Part of a small language model's weights: width 64, 99M tokens.
Each number is 500 + 25 x the weight over its row's rms, rounded and kept within 0 to 999. Layers, rows and columns count from 0. Numbers have three digits each. The size before them is the row's rms in percent of the matrix's.

# layer 5 MLP up, 256x64, rms 0.29, rows 79-185, columns 0-63
105:561484501510509491547547484493530493505526503438517508490535532481479493472528466529526554538508503533502470476493522488532496490514495528502474472528503500532532497493517511488482534506479531
093:521510485542504499497530513492537497477519473495510498520492524523549509535534440511507499525512506475468457452466506507487503497516514502479496444512518521566492488489462502519473507505504553
094:499468490512484472517524493478544506487521511496524473523536526456492487447537493541509486481467476468494506464454479496462487510502502509512493518515532560526495534479491459514501539465490516
102:499462499521535506554556491490537517527488519472494497480454532509482525489488521497541518502507481492470464480520501470497476517514462453520479459460512514519491494523493531530501478485452501
091:500484485513510528528498486494493506487482491513484499445477498504501514466463499470533542506511519547499487485513514517502503492478489468465431499530536509514536489540556482553457478480516515
106:529476541493479541533496467490511521509456478486513508500527475510476509498491471525498471527466497467459469495474535488535528498544498456499518478503540505485517492505521449525476509493504558
082:520498568515492496478559471484506494489507570475502524453460475486481504490476497513476493506512504490496497501475492509503531516535506501516494509536514547568469517484520489488483474486477525
090:526496507512500463520473528445539458446499503450514515512489526492523541479500527518530518509497537510509493477518514490483504455502486479521464506533510514512516488514530475516497498438455518
114:480470485540523470518469499515504523505483500468483493522462487447494456456541511518527533472482503517451486497481526474486563500507496497498495488537530524488529520523540486492505485471471510
099:484481558532482507487503468480551506550478495500484486495526471481516509511486540530534532519467520520510489476479466462489524520540501482536530510491504534547491540470522493487481496492508534
094:471505514509538515506480470512499491503518533462475460490510525500519530508503493477542571506531502515513509499525508513484475519523511517490507428502504451547523479527532478536484468528504498
086:492456527509530483501494457479522527495481502522508485482475489538473505457534501528523468541494547527493479507479530492526481483538491475511525439539495518512484465528507510500482476508452521
078:489481472490489450536533500510524455504493526529491504504497515469520493462500516534479529494518512511472468502485459480524533436501512505496497497521513481580471526489500491522487501506478550
107:502486509482477484485516470479509503479503514527503546555426531457522518506479435529515492534477508487512480499505535474513519467509472454482458492526521513537488517505484476508498512510494501
112:519505488496499476524509494499553452491519526461500485501514492486507496426504468510498520491489497502475502450469499447517531521547487496477492528538529535546510487466496463496518514481475488
117:473483482521505439504512508487541482464489554461522491514517584511486505487533467515519487476483508499494481470482497464490476483506467489486474492525530550509498524502470472486518515482483506
095:556465496450526518533535512526503499482480491473465489512464483536526514469486482531520440496479510473513522479509515481479534499525488468495500487534479486492480525501525515498489475453480547
087:455466494503492516472525510526494486542493527502478482503464547485537499498526518533500478472465514471488498499439520479496521480540465533480518500497479559539494522516495533486519502536492528
085:463552515496535524552480496495480467488469527503552493484483554485495513456500460544516534506509497497491484518530528495457490476520464487526507511503507477510459517493481503483549512505514503
086:520483493528535519490523506457456487460490502502515472503529515455486525464474488515518519555491487519494517510472560503486474512508510523509504548474526499508505552505498478519494471461461529
081:470514534477534508552510540533492441484489513507490495485489488481503499476485471505488480538473472486487490502528481487477565546523445469526484491505496516520469509515470524496498543488482516
095:475499479535517476504502502487546512445482501522499482502528503520489541503524485550527471490452513465515508444481512508452497469520442480453476483490492492505499519521498462515498511495497536
090:518501521477516495500510482498488486530471519544467486521448525489489540517541492500543490533474502504492494451452469472536491516482488459495484541479506531504527501534494507494521514519442528
103:499514499571536510545495453544512494503486487477468539482471472522491488462509512496502510487524455466466469470486530480487493495536489477483501489530532511502527550508481499510512490488493543
101:465473529532510454482510491502464499514473489507481496485472535495477532519518480546499536501459500520481445498519498473474511540513483507515513499537549518494494473494526503517468499460454542
101:542464503537494451493486480494531498516501500447498510474498490500496516473526505523492459506515526543491487494531520520511505499530448466497449475541520531517515489489485485477479514537439488
126:525447504510509497505513466511553507474498555459534478518490551498481484492533484507537518505516497522498500467518503466487489520506509493498459506517540523489539533479517484530539505506442514
095:523477537517529491497465523449502476466498493475483498482465513483493536450463490530508529527487494515502449475516518511474533490493514458464512482515519479535503520529524480521496501482457454
098:479454534475505479514456469498490479491481548512524511496508541516519522516475470495544541496491525526496482501482542512520480490478547483479489460536522491524513504483520444548491510512480517
091:454525493541484488518533462530473466528489521507463468543497514491504498500537486483536472505523532502470515463465522466500515534482478472527486497508495531486500513537528520509519468484519553
119:503449520527527469510485479477509460460488502492527485490472492521542522446531473528516514524511540462506472514503510522443504507500503471489455494521464500501494496514533482478523459483465493
090:500479509518557508474534520517500497512475526496478530505507527475550489525470504526500531515461470496507512487526557510477497476501523498494462485506497524554456509514469458489493531501514554
077:474502531487507522481490459488549443498501450491483449527514536498536501506507518540479461488498514519480493433517487509456523512479500496510485505492518499514474479536517496484498508540456507
083:491502502482444485492489501476519509479487481498501509480486502505506527507525462482539482562482521502490451479505465487519533473511520453460498490494554505478494487523505485528502538430469481
118:499478513488504484539507496499547501486516540489496497501496526507516494478514435508526513502440550499461506484486500496475490558496516494490453450528543487477491503476482497536531481482516532
105:462492521512548488523525509522525470499499537430518523468471548546494494489534464483520531502495513487468462493501503456487510533513510475542517483500529503484488525498475492503527462502482501
102:512459519500554504544525504512506512502484503462506494470485522530510494536510523508507499505473516524466474506497531452479526504474500455514483479497560480461520474538524452502471460476501490
090:487512486527510464519532494532512514506466545490508500509512531476519476492500474511552486518515467496455475502480529449482497527484468538489481478527484497534501567501544515466535495480492507
102:495474554507531496507470493516539483459505490499510516516498531536460475457547457529471498501503526466515480513480487482509520498509439466512482510531511539503489516533496489513494484507498560
104:518448508543506488508514454534541507506499493471480489479502523447494513500488456555505526550506483478511481507516519543502487514528498500510496443512481520522520526491483476492510462519459518
084:524535506510497472528461503477545481445517510452522518498466498499522504487507471501481523499521542538498529455494522484475476459520494464466494491490505518564533524504488515522476467493501494
093:487506494486497499537498472500501469465475475510472485486462537474498513496503445514490513523497509520504477451472518494488472529508483442489481498495513474524534568528502436530518504504531502
111:524514478540518485523509516471505490518485490493490520529505507481524458516491519495551533499453516475459466465522540479500521526478474507505478512492514517484519533528540439483515496455458517
093:506493513496492501517512466558505508540500533490482507521482502482503504507529451505495496500509477502489515416490549499488531480547507475521500476535498545536516502505538476496525509456539503
092:525504518490514462465500501456556457529494544486559482501481525498556512483488513532518491517485480473488469443528515493485491500495501486497505500538517506502504545478487495511465497499455522
093:514515563510520478514471466519494531485481451479468498469513505494538496477504482546520496489480538544509471477469544512487496474522462473513473491501497487531485506531513455514491531469469514
083:514480475515529486464495513480505512502450518489502495455506509503462508461487512568481501542487481518499480485508533453531492497559517497497521479496524463495542528493506481480466529526461495
105:551512522564517472490504461469529502509488488491506501499508500479491517496562469531513506517481523510512503460529533481490489520527466508529535502522497538517482482499552481536520501476454525
102:490468502461476485513469499488503509497461522527512479509435503478505505461477506541507467520511493484521488497487540470500509513544460454506454494475547533525471515509463482526486480489467488
093:497517509467480493522531486487516479507487518522502496523514485491548547504480478508531504574506521506526491485510509510479538485497456438448470524516530495511503508474496487540489521445500517
118:485476499522507428486525517509535461475506544465466461521489519512473495478503513513521549476502505482516493479468537468495499516515488491494511507522519562527507524472525497483506507442491508
103:543488496551512454499528497484477518485506508512471507491474524443518499484474531510510505502442478516476495465465525471460560501511487512486438525517510531501481491508509526471486492490505484
111:494470534542555441545509524462530498505477528464502486505459497485498498472558484504538497502496503507488528523487498520484549494509499488502499468545492523485503491502538468499505482471461502
104:509479528483547471495467494517511464503531493502457535536499516516459517453511507504540497495494543489481488457522525482485529519506513520502456457553522498498503532475536497521522494509513536
093:486491543551486510486500478524474478531490518511492473510490500491490491454537450505492507521460519493491506470474508542475537487484490480477465478531487554531532496531503473530486487478469546
097:516483496511520492522537471496483467467506475454464489493501484456463530529503514534496518490509519533484510487474554438476488533487485514514500527552502535482495531483537485480468479486513511
087:525516531558520490533493480499521498495487464469551489443478502539497532530488506542515540517486481507495485516490546530476484488544496460501478530483499509521491475502521482501469460478489516
096:473485535513521498519526498464514496538479520524485473497516523508504497476469478469477481530468465490499477484457491506496503496552459485516481455499545515502499472511521498571483504470466543
103:520460501511499469476537499481543468505471502439524507479459529468504507502506503542488456516472469484465482495471504528496527493513510467497465500545486518540496539506475509464475483496478529
097:521502486502542449498461477497498437452528536487501432514511530492517532498527514537523523483501520512494515481506519450487511525524463490500485512522508488461507505473504525517519484472499526
086:488495502513513459486490463474522499448510480451461531458482497502516475468507518514494511521516503499505493474476492510468533486511429462481495446500544499491508530487459500481517501536478475
094:486446543556513463505490494495514445484469456473501516486475520500492531488525487513495539499475495516517501520485498481493551484500524478510516476564495524482492494501500454510498460469475520
097:505455533486524489487513475504471525498469519501509526497489495486504508495555449533488507540478492481459544481494559523509528525528474486474436472499489530515518503520478498522472484490517517
117:466509507573506470496496494509526451495479534498489504493448487466518485477531462544503490490464499514456500469482494506502557532498547483502531479545510492508465523500492493478517503499504502
096:507470508497532473489535497507521522458477550449441508500501515492524495484550510497479482507521513503442500520482544454529513476483488511498480498503510484475547520514523516517481455487516514
081:492452516537497517473504498445493457514517539496492457513476511500465470495496489489495494493488504539523524484480517488492485502514513455518465447516465472493503482495472420518499502463489484
098:450498529493501457490513484471496465527468526508502478487471519498565493534519479506538529475508477499495486497493524495495505524515502496510476454525494557471530555532507458493514512509510536
098:495497517481525457495549519524542505490517526496491506525498533527529472492465479494524515502458479494497497460511554494520533512555491486541488508531552489495502519502457482507509550505528518
110:527476520567521453530532501510503494488518544493481540481469491472501477507497518479513542493538500523466511472508493487494535541519451494518510496489488472515477556493541499498457503502511493
091:518481531496487479518528446470505528469478519503517501517497540537467525510537515498495552503510472506486434486494522495488474463474507490495486498510557521553476526477487477479499518526482512
109:473448518489498465483529505526517486528460557468474538519466491472498499499552487503528524508502473484505496473507521482509535536519491440529519477527524500519525493512526490539526508477507502
082:442494543509526468520518481532520496510495504535491509501503485510512538498493504486490469505485453539497519470490539501471507512513517493514445449472513549461518520500542494477527462532496522
092:502512512490514470495490484467493496490536529516475473521503479523502498517530480515514555510513485534475483490540495465500504510486488411502495517517521553509504515476521493506501495421509535
089:528421465517500508495516474520477453520511515463468504466482512520504501499512484511503479470485455489504507509504499518499520511583509507470487510507535531528501512497467497539456505496492532
108:481520533527468496483528485509495497502475496523513513475507519454541529535513466494504567511508481534518470528470484496480503493486516481516522484499522543502540503515540477545470555504477470
100:504498493507562517491505467482506476446489493444485476515483521539466459452503539524513478497534494499465485492440534474496496518518493470503485509527528508481486536507502493480528483503474522
102:486459504500517451496491518507539493464482517489484459540488541500486474487524538491533518493491501548452511490491501516515543500495549483510503521546518544502489518476517491503489497434475511
103:513496487545487507494466488456489516485483493514498488517439466471490474498492486560485469515470495543513492441466494462469520522512500468513498497527485527472470525480550494495480485509475515
092:516491520502473494496460442485514508489500518528492459518463538512477496508520503533498515516500465507493509472525497432506492524474459479520532464504542501476494570502545505507500484488474491
099:480491534511528489479525425454508480469506517499475465487475504493522513485471493484533520470513516535506488493452539503464477546483507486520452493506492504546480525516491508499477493543482481
088:504509534547531454496487472511529485469500542477508497526507521521490469437506468496491465500479501481495505483486465489504494478524483455495449525538518503486491502479478522524515503465546545
102:561470492532524494513522471467545493482476497476489531515500540499480528498522466518508527536489479471512507505528542491484485496539491519513496439509503532495570472531521482513494507499501491
102:513512500525528497512552480502549487473531538479480503481466521478523524492467513526497516544492476530441473488490539491457525512545492513493471482470493501487503511485525512499449461502476486
094:489475481485539461505522515458556468525452477496471454495473482521486509455523521496526537503464513530492478493495544467486494520508498480472493497521531524480504473485506523472501501467465474
104:461444504536515488482516526492497442533511492506456503496463518473531490515533500528518480537462501492503527485463504455487522528520477497498479458506475484487494511523537528532526538486515486
124:512504494488493461517499456458484495495493525477517491535468487505526492498500464541528493497496503534500467465466540453454494520543489474519483509529556503528495496501537454488481498519462515
094:466454528498519506496530467526512499497502550497492472487463487505484492462540500507504468507502502510485466479471491446480525536480454456478549495489513508496510527494475476522466542463477505
097:503483454484500466477496522467539475459475508489535488522504510504545523478523507506520520512467526476489469484488530475500499462492449473487460506532520551544506525488491467508490535530514493
098:445465510500491493509467462446544517503494506472485450510484493486502472524504491530489527527515485535501481506460519497497547515521467483490536482546499517515487547471496485490517446505494512
103:541485495507476490491530501504479480511508489497482522523502515476517526500527432502498521504461511525438510529505536449499518504545450520488520489543523546516512512450538506507510493494502490
095:444485540515474497541471506477514528519483508491511443501554504455529492485491529521516505504492507477495452468465494501521518487495458523480460496491531525503548490482501518510457487501470491
101:505512524524484487487557454480505509522456509476493533525457496478522502518546502481547494500495498491504479534501508500497559490483445497480498468481519531500498526506545501535509518475459467
096:498443475458514463478505486477500489485517496443485459492448521537542522491504490523476497492501529482502477493498467508511514485514474485486473484564494471502499506491507478552479498486514550
083:480512516526514496485494517461480522518489505493489487521521462528484520444526507573464550524493522524515492529482496483524537491518492461488478479527524548498529492510522485525511521449498519
109:486507514535526451504506515523546481523521518480459473473503481473487450486550437517510539493480524520496486489528494489512531508522490504520520486541526532512480547515517488481491497504497546
095:515472547520499486580525483508489474521460531503495514471512550471514477502495485522557467517501506517478469486486496501466529557513495518475492489505512544489495523525534517478511498503515508
093:451489545562518455513519509518503506512511511496508529508464469522487496484474460558537526465495479512465491495502509504494540503517457499524482465519519541496503489502498540523504455515504494
104:509476518487533496515528499481561496485510526451505464450467510503475489470508514491532472501514519501477478435478509518473508481518476491498477494525510468490523547502506498516476441520511539
092:495516517469530469550515476490486489507492529498528509520503493435496546526502503534555476503487530487449521493483502483491541476526467500509530500524533512510517487488523516477460461467507527
098:501474537528488501497498470487513526546508547533539491470495510509503524446523545498505533480514476531501499482499488474526502511491484474512482446526508531496510542472557484545530484489491513
083:492535499499508477489563495488552464465505525497506480516543504492462477508487503505519557511506497481537477452489492509496554463502497488487481484511471526503495512477496444480470467495468515
102:482494524526535494486520493500517508499500547496457532500489487507487530466523440511540521480476514464482482480499533478516468502492476455503484538491512512539518485530462482522548467478545508
101:499420543501502447513502534506477486457509544473477464498489518493500477493529503467489491488510529506468478521490528522508490493521504498494493486547537493535508513536549472497494516469494470
087:521505500468456509500472500455480470514509513489497504482513478515555532463522540529493527484461539446481505493494502454474529518479517488524463513517516567496532497504498503506491516477490529
104:501486509556510494495508465521477489460469515486474486484474493503539525528506498502493558469488491507486526481513491515488503498504458486497531520462487557538527516492558476511487441490481530
093:482500526512507505523504426475482486529507535492503484479488542466500470508523477487512473444495446494476532497460512489515519498499514497452505468510507546529507515494533482481457532515514512
093:490460486493478518488494467494506476491522507493498476504471497496508550516505425534461502529521509518521488496479498485467507471523491456468486469528494499544514474485494488580499483492529529
# layer 5 MLP down (transposed), 256x64, rms 0.298, rows 79-185, columns 0-63
104:505508488506452484545488540501517536558487461533489547491486470521485522514527537502489528542504499488523485465537480543546515465506486459510500502483482511469507493488502541517522514502512498
089:514493476527496516476470520518505497501560497468522537527508513529509505543503514482472539496493468459528495512515502550501466492554505513528489475482525481550468449513507525503544487507513498
094:528470485488490518526504496492510470466502435511510487466500508546523493521494561483503518496525483469545504494487512538516469485450473445478460506482523499463515494511498544484497516493496520
103:536536491495494542494494512535506510450488494499455469498506500508481468509489521517471490480510469485571549513487512504483502477494476498489536530528526516530517537530468470522462527465513517
081:526503524473473504498450519526530497465518528480524503514495520545456524520521482463504512522458457528498506507484455524557470514466491506513501540481503503498504501497459521507527554496489505
107:449488472507512437498504459506545518479535510503494496496530548534511494511472510493546544470538526493510529514510491548505458511474485518531488494459486509482521507509496511505508522508494454
070:461467488536483496528519532454480536458448479513503492512516475517477515514525510526493526521509479486514476496534483491532512471538481501467508521500542519455511451471486492517513518450500489
092:498506566520532471542558491489490532515480465485507460509533494502496481505485446501543481468497518524487463538512532515525536525512503488506533504503496504448477523490498506481508496464491502
122:535467460454490529466474510416484499484488483486519517485474502509513497499480495486457455535491536515549493487531460480475490519485495523513470493493498481499475498483491469501457509477515514
107:493502482459464500502494489489467498461518513532518460519518502511508483475486516482422503493515464500506488529503485506509519499473478457486427462515513442461499492508467486531495502486504478
090:516535461492478453446480502497487499540529494544510530492511512459534519525512506481480523504491519535494521487477513481507494489452562525493500506477491486515511521484516486499509542558500459
085:470472544531466474490500507485508479473485518516511517512514486518514530579507499507511523499505530463509498522514532511504535488473503517559495536503520478495468489481528470515529566502476511
076:493486487511503520498468495487512552507487511475524483488526487542498488541485497484531489482444487474541509490514459517528460481522463510483513504522536443432496486509475497505509529535500472
110:547506451496491492460522507499458471467468477520525524509481523496489498516515502450471451493510502481570480452510515463514513499472493478488521524476483493486513528523488502492505517479483451
100:530518492499508520497526478500496451459519492487491544509478487453557497471458513533481507484541476484504547491474526510495482501456477492519443512489478485515511487499518470510500488545530466
111:523495537468502534553531517471476522530506441525491493469549506468523496545491521499478490529515477507500500491541510518507519462522507475570491518460520505495502513510514488501466498479502519
103:518492464440534494514479481507468477483516507531487445515501508549505445473508473490499463492484522552510476521490502464464494525496484479516500481520521477461460486523492535517503494468483495
088:509455504472566513515520517503513499525485516469514487505548509545529501482451499485467518481495502507460509509480546484514523489516503532500549484496462531469490533485498524468468507546490495
084:524542441502490481454502526478470486491530491494511479462531462534458503546461471496489494528487482482492506478509453502528488494471512483506514492447478477517497460496486521518530476522522487
083:476529538497467476494515483516479547484506473527496490458536496526505517534493484495486529507520514501498476512448440515520539468476473556491516505500525492473501471508470535486502526521530535
073:492503513479504474508519522526513476461468489528501460469466494505509492553469483459470466501521471469523520539536509518499468515518501511497483476494522434524486478488508521555532516484528495
098:528496492512464503493499510494510518523515464459489517479516516523488502502464487476524561505550469505498492534549550494499488489507515437537520514503510518507500462456507525491533487510483450
087:481503498538466510438452507514519558532493444545505489529496524507506494565522529470504522501522468484491522522485494507486502469499513498498529484489515505460515488502511497504539528514513466
109:484538512566540464496548513516551517509550486475470530490537479498458469475514471497534486519482509452507520498523489479496497497497514499537531515496526468515494520488470521515479498480510504
110:524528484523509508475489513493499548533512527524488528518513517483494499560516501538543488504499506525435468521484471512490503515500540520533549479524545486511486482506537496479507509545482471
106:455496480521468467508519510486497520495488506520525466501479466506463532517498509486519539491535526532528501462461489559503513489495484446513496484482511494508485515487456494533519520437484536
127:497473496508485509557477504504469531521477445532460534488512503511477508540483528566520529515462469460542485492510508520478507498517507482523495497492513480481471464504500493481519494457462514
091:530524458460477474543549512524501473481507506535513475501484522509496482525479468476467462505486539515481501532494457489507522525487546514488482528474485488456490501534510511451473498524512525
101:507498485515519471492495534498500480478516556466518473503531505472492472504482503479470535514482505511458509519517460475499560512484535447509567480500508487520483450498475515521495527536507506
093:550464491496511486467528467534501496501479489472502484559493488503499467521492531509493460481475458471492471515477521504506513510483484491556506493521509501470458473519515543458539539520473498
115:511488523486513517559497505503469496447534464538498477496475474540514510499511508525515510490503488502513540487521505500502509446465498432502458488513507508462495504488535499502550475453484481
083:509481456505532526475525493482449520482524511490530474488549492509498521500490489498484498527512509501535502512514476452495445515497517505466505570455518501494517466489530502534468519549500505
076:514488480495520521475496494465510514508499455500505502494492502511488519521523530476508533483502480493537518542531540579522495474496458503522482507469506479477450488496502517467516470538562523
085:560507452493508502472510518469501478552531486537475521515529490511521503545473511500466476507526475508513470480516523464481469485471515492495489520446499494514459534480496481474474486520504459
109:483477469472547518495530504500515494501500517521502464524525468489475538499466505487507490497505496474534525519486488519487522474518525481490503488585496576536477521519509469514510460499477488
104:464450519479493492448489488492503559496513478537487506528546506473462498505492531491485467517499529494539495550519506517503502488512529440507526501539520523536506515481526473517496510470510519
101:491507483497462498462500520522494533499481521526539531532474446502446485503461505511480452522494522515510479541506448526497477488487494450519528493507480537484474472458487487517484500506505469
091:483443468434499521542467510522478503536519484506470479498483493493497513511486492487476519506505458459519525472468474466511476537543481520513535472460513459479517511492486518510504499507472519
110:519519466515518480489496493511493514543527471508506523452482516468506507514537497509480507476491471505452500489505504480486438460516540510535509477435504470508545545496489474528492493530509474
104:499551498484460482494462535508465534517527479507480508468498479494504473514501560545503514524485489519509468509515441512479499497512536459525519481481489494492504506482501467516490461450466533
091:485482490470470492478486509490505504493488479503532428479532558488514494502489510531541510468459444498506482533501505527511452544472484511503470474537510500466489477490491463474516492493498524
090:501492484520493481451484519489527505478507464493536440474487496489484494510504492540503540500520497519514531546510480512498479465561509474501533517509517522476489493518481502429524527528491458
108:531453473488502477485504499499522517483516478483518522537453508513462460488519520526472531495470501479504496516478460506567495461517492537519474485507569485484505514472482489512495537490473493
086:543471479478487542559484523496492515459491518504464471464503510500515501521500469464520492578467513506498484506508500494503516475540439498522507487507499476490534492539493499465520519518501477
085:530496495462528457540500522503497526521519492478474472478487498454471481473535518494472474502497473479518526521476507532497517468534540533500477474531534509502453488519545517481527538530488486
089:458485530503451516479514507500494481488469508481549512510510468535480528506462537481532530523539513461485500527554469498519518519506494476531467530497506493449493530485476513489508539500530509
076:463471503517472490475482510531533460472520516516512519472489504485548516474492473454501529445509521490512514496480467507495510486464529566540530494492492498494503463501486489484540531521517535
107:511533518504503513478513534494496517486576538485540493518467491483472434474516500510471499541483535516485458496510517494523512485554480499492562523514516504495508523520524503485518492506479483
101:528498453525487463486476526514477463483515516490500524502525508512491522520518491449487519506519487490534523506544469539551470525537524486512527489502487550475531493499509489502536548494452499
102:527544445496495486459502540500467495516494503497486511481524511519480479506520478497436439493492515513476539508489495453487465512520544483517530505489506455477511513554483490512481507493500474
127:498518490466484488503534470487487507468472487504530472518531506518473539571440497521527488458510489491527498449511506514460502523469463494507462530483512511511511511450489507479516501486527509
096:497471524515574499491527513518523465510514505518498461490449513490475489491489528439492495509514491498514506549508459488542488515489539532500455498495486475492511526466492529485514500527522456
112:534528458477494525552494452524446460521511501516507476467478485492492509526507482488475464493532476532474504464506507447483496507507490471471522482475488489490534488510538543507504471480518480
098:470484482501550485499482536510506522563523494502511498527522495532495496482518504471516498478523531476511501541539443533517504455523538489499526547538519500487493493481449499478526496492526519
098:527476477512484506503496466480505474508471493451492542529457537494527498529486548486547508497466450490462485502534463514503518493445510489525453505494521463498505514525504519479502494498477528
101:486503495536526471460521513515485536546504485515486510482549516510545513489536524508520561466502500481470532474491542495536472470525467519495518502522507445484480473513486515502525514519525493
088:495517525505454540499534473514465504471493499549482498488518511524497522527497473515484530491513471515515493472533475496497494493436473519501516511455479491481512494502447525579509499499532480
089:534466494502494505489527504548469552479497466482497505501491523504491452551464541495557503481534529499526509553490487514498511503497497467477500504498498499510484520496520508483505506557501438
101:471500522483515465491538527469551464514489526496486481510496447487455497474521489519496474520465530483497501533503502541507525496475484522480529506521478579481517501490506512535501547485488507
103:505469493489526516533536523527524524547489514464476480505565559498526504456472535474488505458491505480488506543524505481506487501519505510522457481499488521499545474492481493477483468510503528
079:494469502533502489495483522515554481514527488499520500504488471529500483535500543497520520459515535494508544475513491492530460477453507466489498497519448495482473496527543456520465505495456531
100:505533482539502536527491464485479513534525456534503498493495459491502532572483496500530464521473488492475461471514490454506506507525501518514459496473531503501515530502529521520477454493507481
099:498504481490463499513487509520509452504498476488523480478496482521493448544462482474511539518503482483502533503511526541489519523530508517462487532521495488458465461505492477539480515467531562
131:483537501522493497534470525455505465468506493531544478483460506462492540517507459519468475528487506488540518484516457506483529504493543491497547509512498482459491495515506490512499458490497447
084:502513502442488530481473514559503499510527507476491494480532511506510447527476557479533475505476527483510492484472504521531506487472534482477486526529506482509467478463462532503490504488465539
085:483536501486498488524451541481535504508503493500492449477510502507531516494522538460478552495505481527520525522531517475513505461454534474524520492553536518465494486509500529499549505503508507
092:518506531483533459466530501471544493529518443523508536515480487492527484502489506503481521466479503514495490494541523511472483489475492477458498473481545464468479511555461523475465500490497502
092:526469505495532462485523470494511512514498478532535475496522465499458503503489491497466467508505544473508514515501524478536512544528506473473477540471489465484460540536468498490541462508523479
106:497487495500499490494541477477507485533513519517441534489470493487506533511506532505531546520544512478496495519501521466503504511454467490518477485464474415498469503522520513488504523527532484
085:528513495483532492502454484525486502500520495526508470492569486525505528563484501500520487472536501506552560487500444508498535508497463469501488517472497475496499518484461518511524527498497490
107:510479506543498490483510504455485495483520488496495477507493464467498491538489478495520459548470536527485440515552494524491503507528420490487479527502550495506478472523505503504524504492517495
087:596473459508516444488494507515491493521542479505534573500492520508539507533501492497495527512500455497487491505489520465484544474540488476504498511500510511484480510488505491497496494511512486
094:498518500476567488456473551493467518512502533484501492502545524515504486454526507514503495490496479537530540517517477498479510505516486492490499552461528516509510507521472516498509528563523472
086:548505473426468515504511523485532475477530511493540524497464458496490504497473509517446523509451492483537522468482519461487493532511489536512487492509515519510490506492539483541499503500507478
125:551484507457527500511489516482509492493502485493487485505504486563448470453485502504480440473504529486486512471475532488517487482518478477466471508481492510498469507489480505503523430488533531
094:498469518519494483471519537517527472517474517440486552502544525468496444515496507472490514474519486462526505525525511514532527517494533474511540485483437499504498499489490472531487480493483498
100:522512465499505528501533479528484517516483482531503471487549504498465506523527498484505501496457480494536552532494523515492524477468482518519531537431468551487532490526523524479482506488500480
110:496448528493530491517526529480519481480522528482470504501513553512500482511525523519513531527483512474517530541520504516536512515520534514491533522517498497468513468505568505438502526496476521
093:497493467479503501485520529501491497515510506523508496477545522501548554490459488493513507538530473487511528522510496515467521530541540499529512469504520523515519478492490497458465580537504504
099:496496452513495551534489525455499502485511487501481493478513509487471522523499498469477512524473475514492474481520456454490523471490515547477507507449505447493545468478518495497474459482533488
096:478481480491512484508531478485521500555499479481468503457508517478519496536529505515495475535449494506487514504504499509473477471499566484503515473459512439484521518535486465488541529521489524
105:456492479491488504548470565493487486522503516495489508512506476520483469493493536487516474517526508506495513463499448530525504504518555455512527534493504467451480509474515507504539489487496548
110:505476435507507543522491486501501481527534511533451538465507550489510540477495497475507490516518498500461490483485492522498464502472505437457487493438508495488501530492500501479487479522504485
094:518523485449453566486547493486517506475486454482518498524525472545485486530457506467544454499492485473494530505509505523515493474486484542507493521475479475483506500512502518493525493529503480
094:485475515525520508520530522525539460478518487492494467499523451482532465501414519499487518467512479494512536487494507517518492490523491494494500500496512495487473494495488486511538457555501439
123:532479457518523512450467500493502466507500538495482468479527544461512524495529501465485520504489501484521515522562476534538526469461495480477529481500468501481545525502507510486513485472480498
091:447491512520453488479520524506532500491484463517535500473526499501463516503466542516508547501565516521485524489536502522533482500552486493505499488474495500496518465477477449519493496528480520
098:536477491516502497498482530513512540514518459511439520559507478492520497517467510511487468508477480482507494508518520516518492503482473462526493492487524477466473516490518512450557528456472459
109:538509497500540456516477540449546458498489500485519500516515518510511503456517553494500510485476548517511555524535517505520499486472495490480500495534494519451527490541517499502509502477492534
100:469512483459512505522480532537505509508545551512485516519500483489532495472473471494500533490489457533503522523471517518500463466528549487491518485497541486473498522499523536460498501520505440
086:537517496459473538488460484497520494520512482539551512494503471499488499538469472453500523484543502471491493492525479530496496455472523493499537491464520451493466483480541502520528509479482488
110:484510510463541515459466487502507482512515509521462505499470495530508460477524524443455503479541503486486483489514503481490491452494493453467511518490532472492466534565518503465504485492495499
100:522511550474536486464489558471533484479514493495547520491527476470500463454508504492490506472448535517503494477489535468508560542512512480524507529511514493499503508497486473521487478487489510
099:502519463464489521488514474500506461453494527438510501490490545487517509533462499439520474515524494539482469525475495472498503491465513518496509498457486489502518546509499501488476503553526490
108:539517426492497454490475541491502492496523497466522524495512515495471462449509515483471469522472548534532514492485482480501483472525509520496530483523531517500517537499488517535481482464491491
094:527476466465517495498524522498499502515515456497509492488508496452533501478432488454500525496459459512539487505487528448500456528493509522518463472499517489495525548493508507510522528509472483
091:513515483488497486486509537537518499517518452518521543526460517522447513568508502548513484473516469493507537464470497516494473481520483486488503505525528474528530497477492473534501518506475464
104:529481489488512504467453498484516448436531526491540486517445505524490474480464507495451491490521490485508514487495503491503506525526486476469520477507502526512512527463453478546493464489492521
084:481499505498473538496461501528509530473537509522452492477543501512497508541522479502502505513534487463488522540493480497521506479495508512442537514495532478437526523457487529493502545514482501
108:530533491516494512510469520482515485465522477487484505501475546495494469500505475498512465502492513520502454461462460521435465454525494528465464514514528500493514500519438510497498501522476473
081:507553481506560518437494514476509521495517507469488486492497476520490459528483494473529545480496477511518491531504519511485484512493533530525537499498483493484496499510478542457519559527535484
099:500492541488533492479534520489525503529547505491517479484517518502487465512506467468492458506542552493517504556494509474527490497520508496527516473558535483509487499524509551497538462498505530
096:510462459460506432467517532501536476491497508499501498512501573482504483497520517480505473482462510505468499484522501459507520528493501498563508520488534481515482500499492540481520485519534472
091:561467496495486506499487490450502479482512487454533515526516518511480488498454529468540491485553445472479489474503519530512490499490505490487480480455470487480495532500491489488513476557513506
100:462498519506531491490499498524526483451471482477509475500551576495507485509511540459481566475492503504537509496508507544494506519443466496498521479507477525502502514474501494503504515531485510
084:443522520533506465482530466482505479509538498489531457437526504522496499517465507453480490432526484499518533516488498503550499483473487481465478494484512514501475494503514515471503508518496484
098:514504515490524461462466538510546517497516478476504508538532507499476468455513518488544542475459489485528515495520532467538511478466501527530515514560515496459484508482510503520514502494481487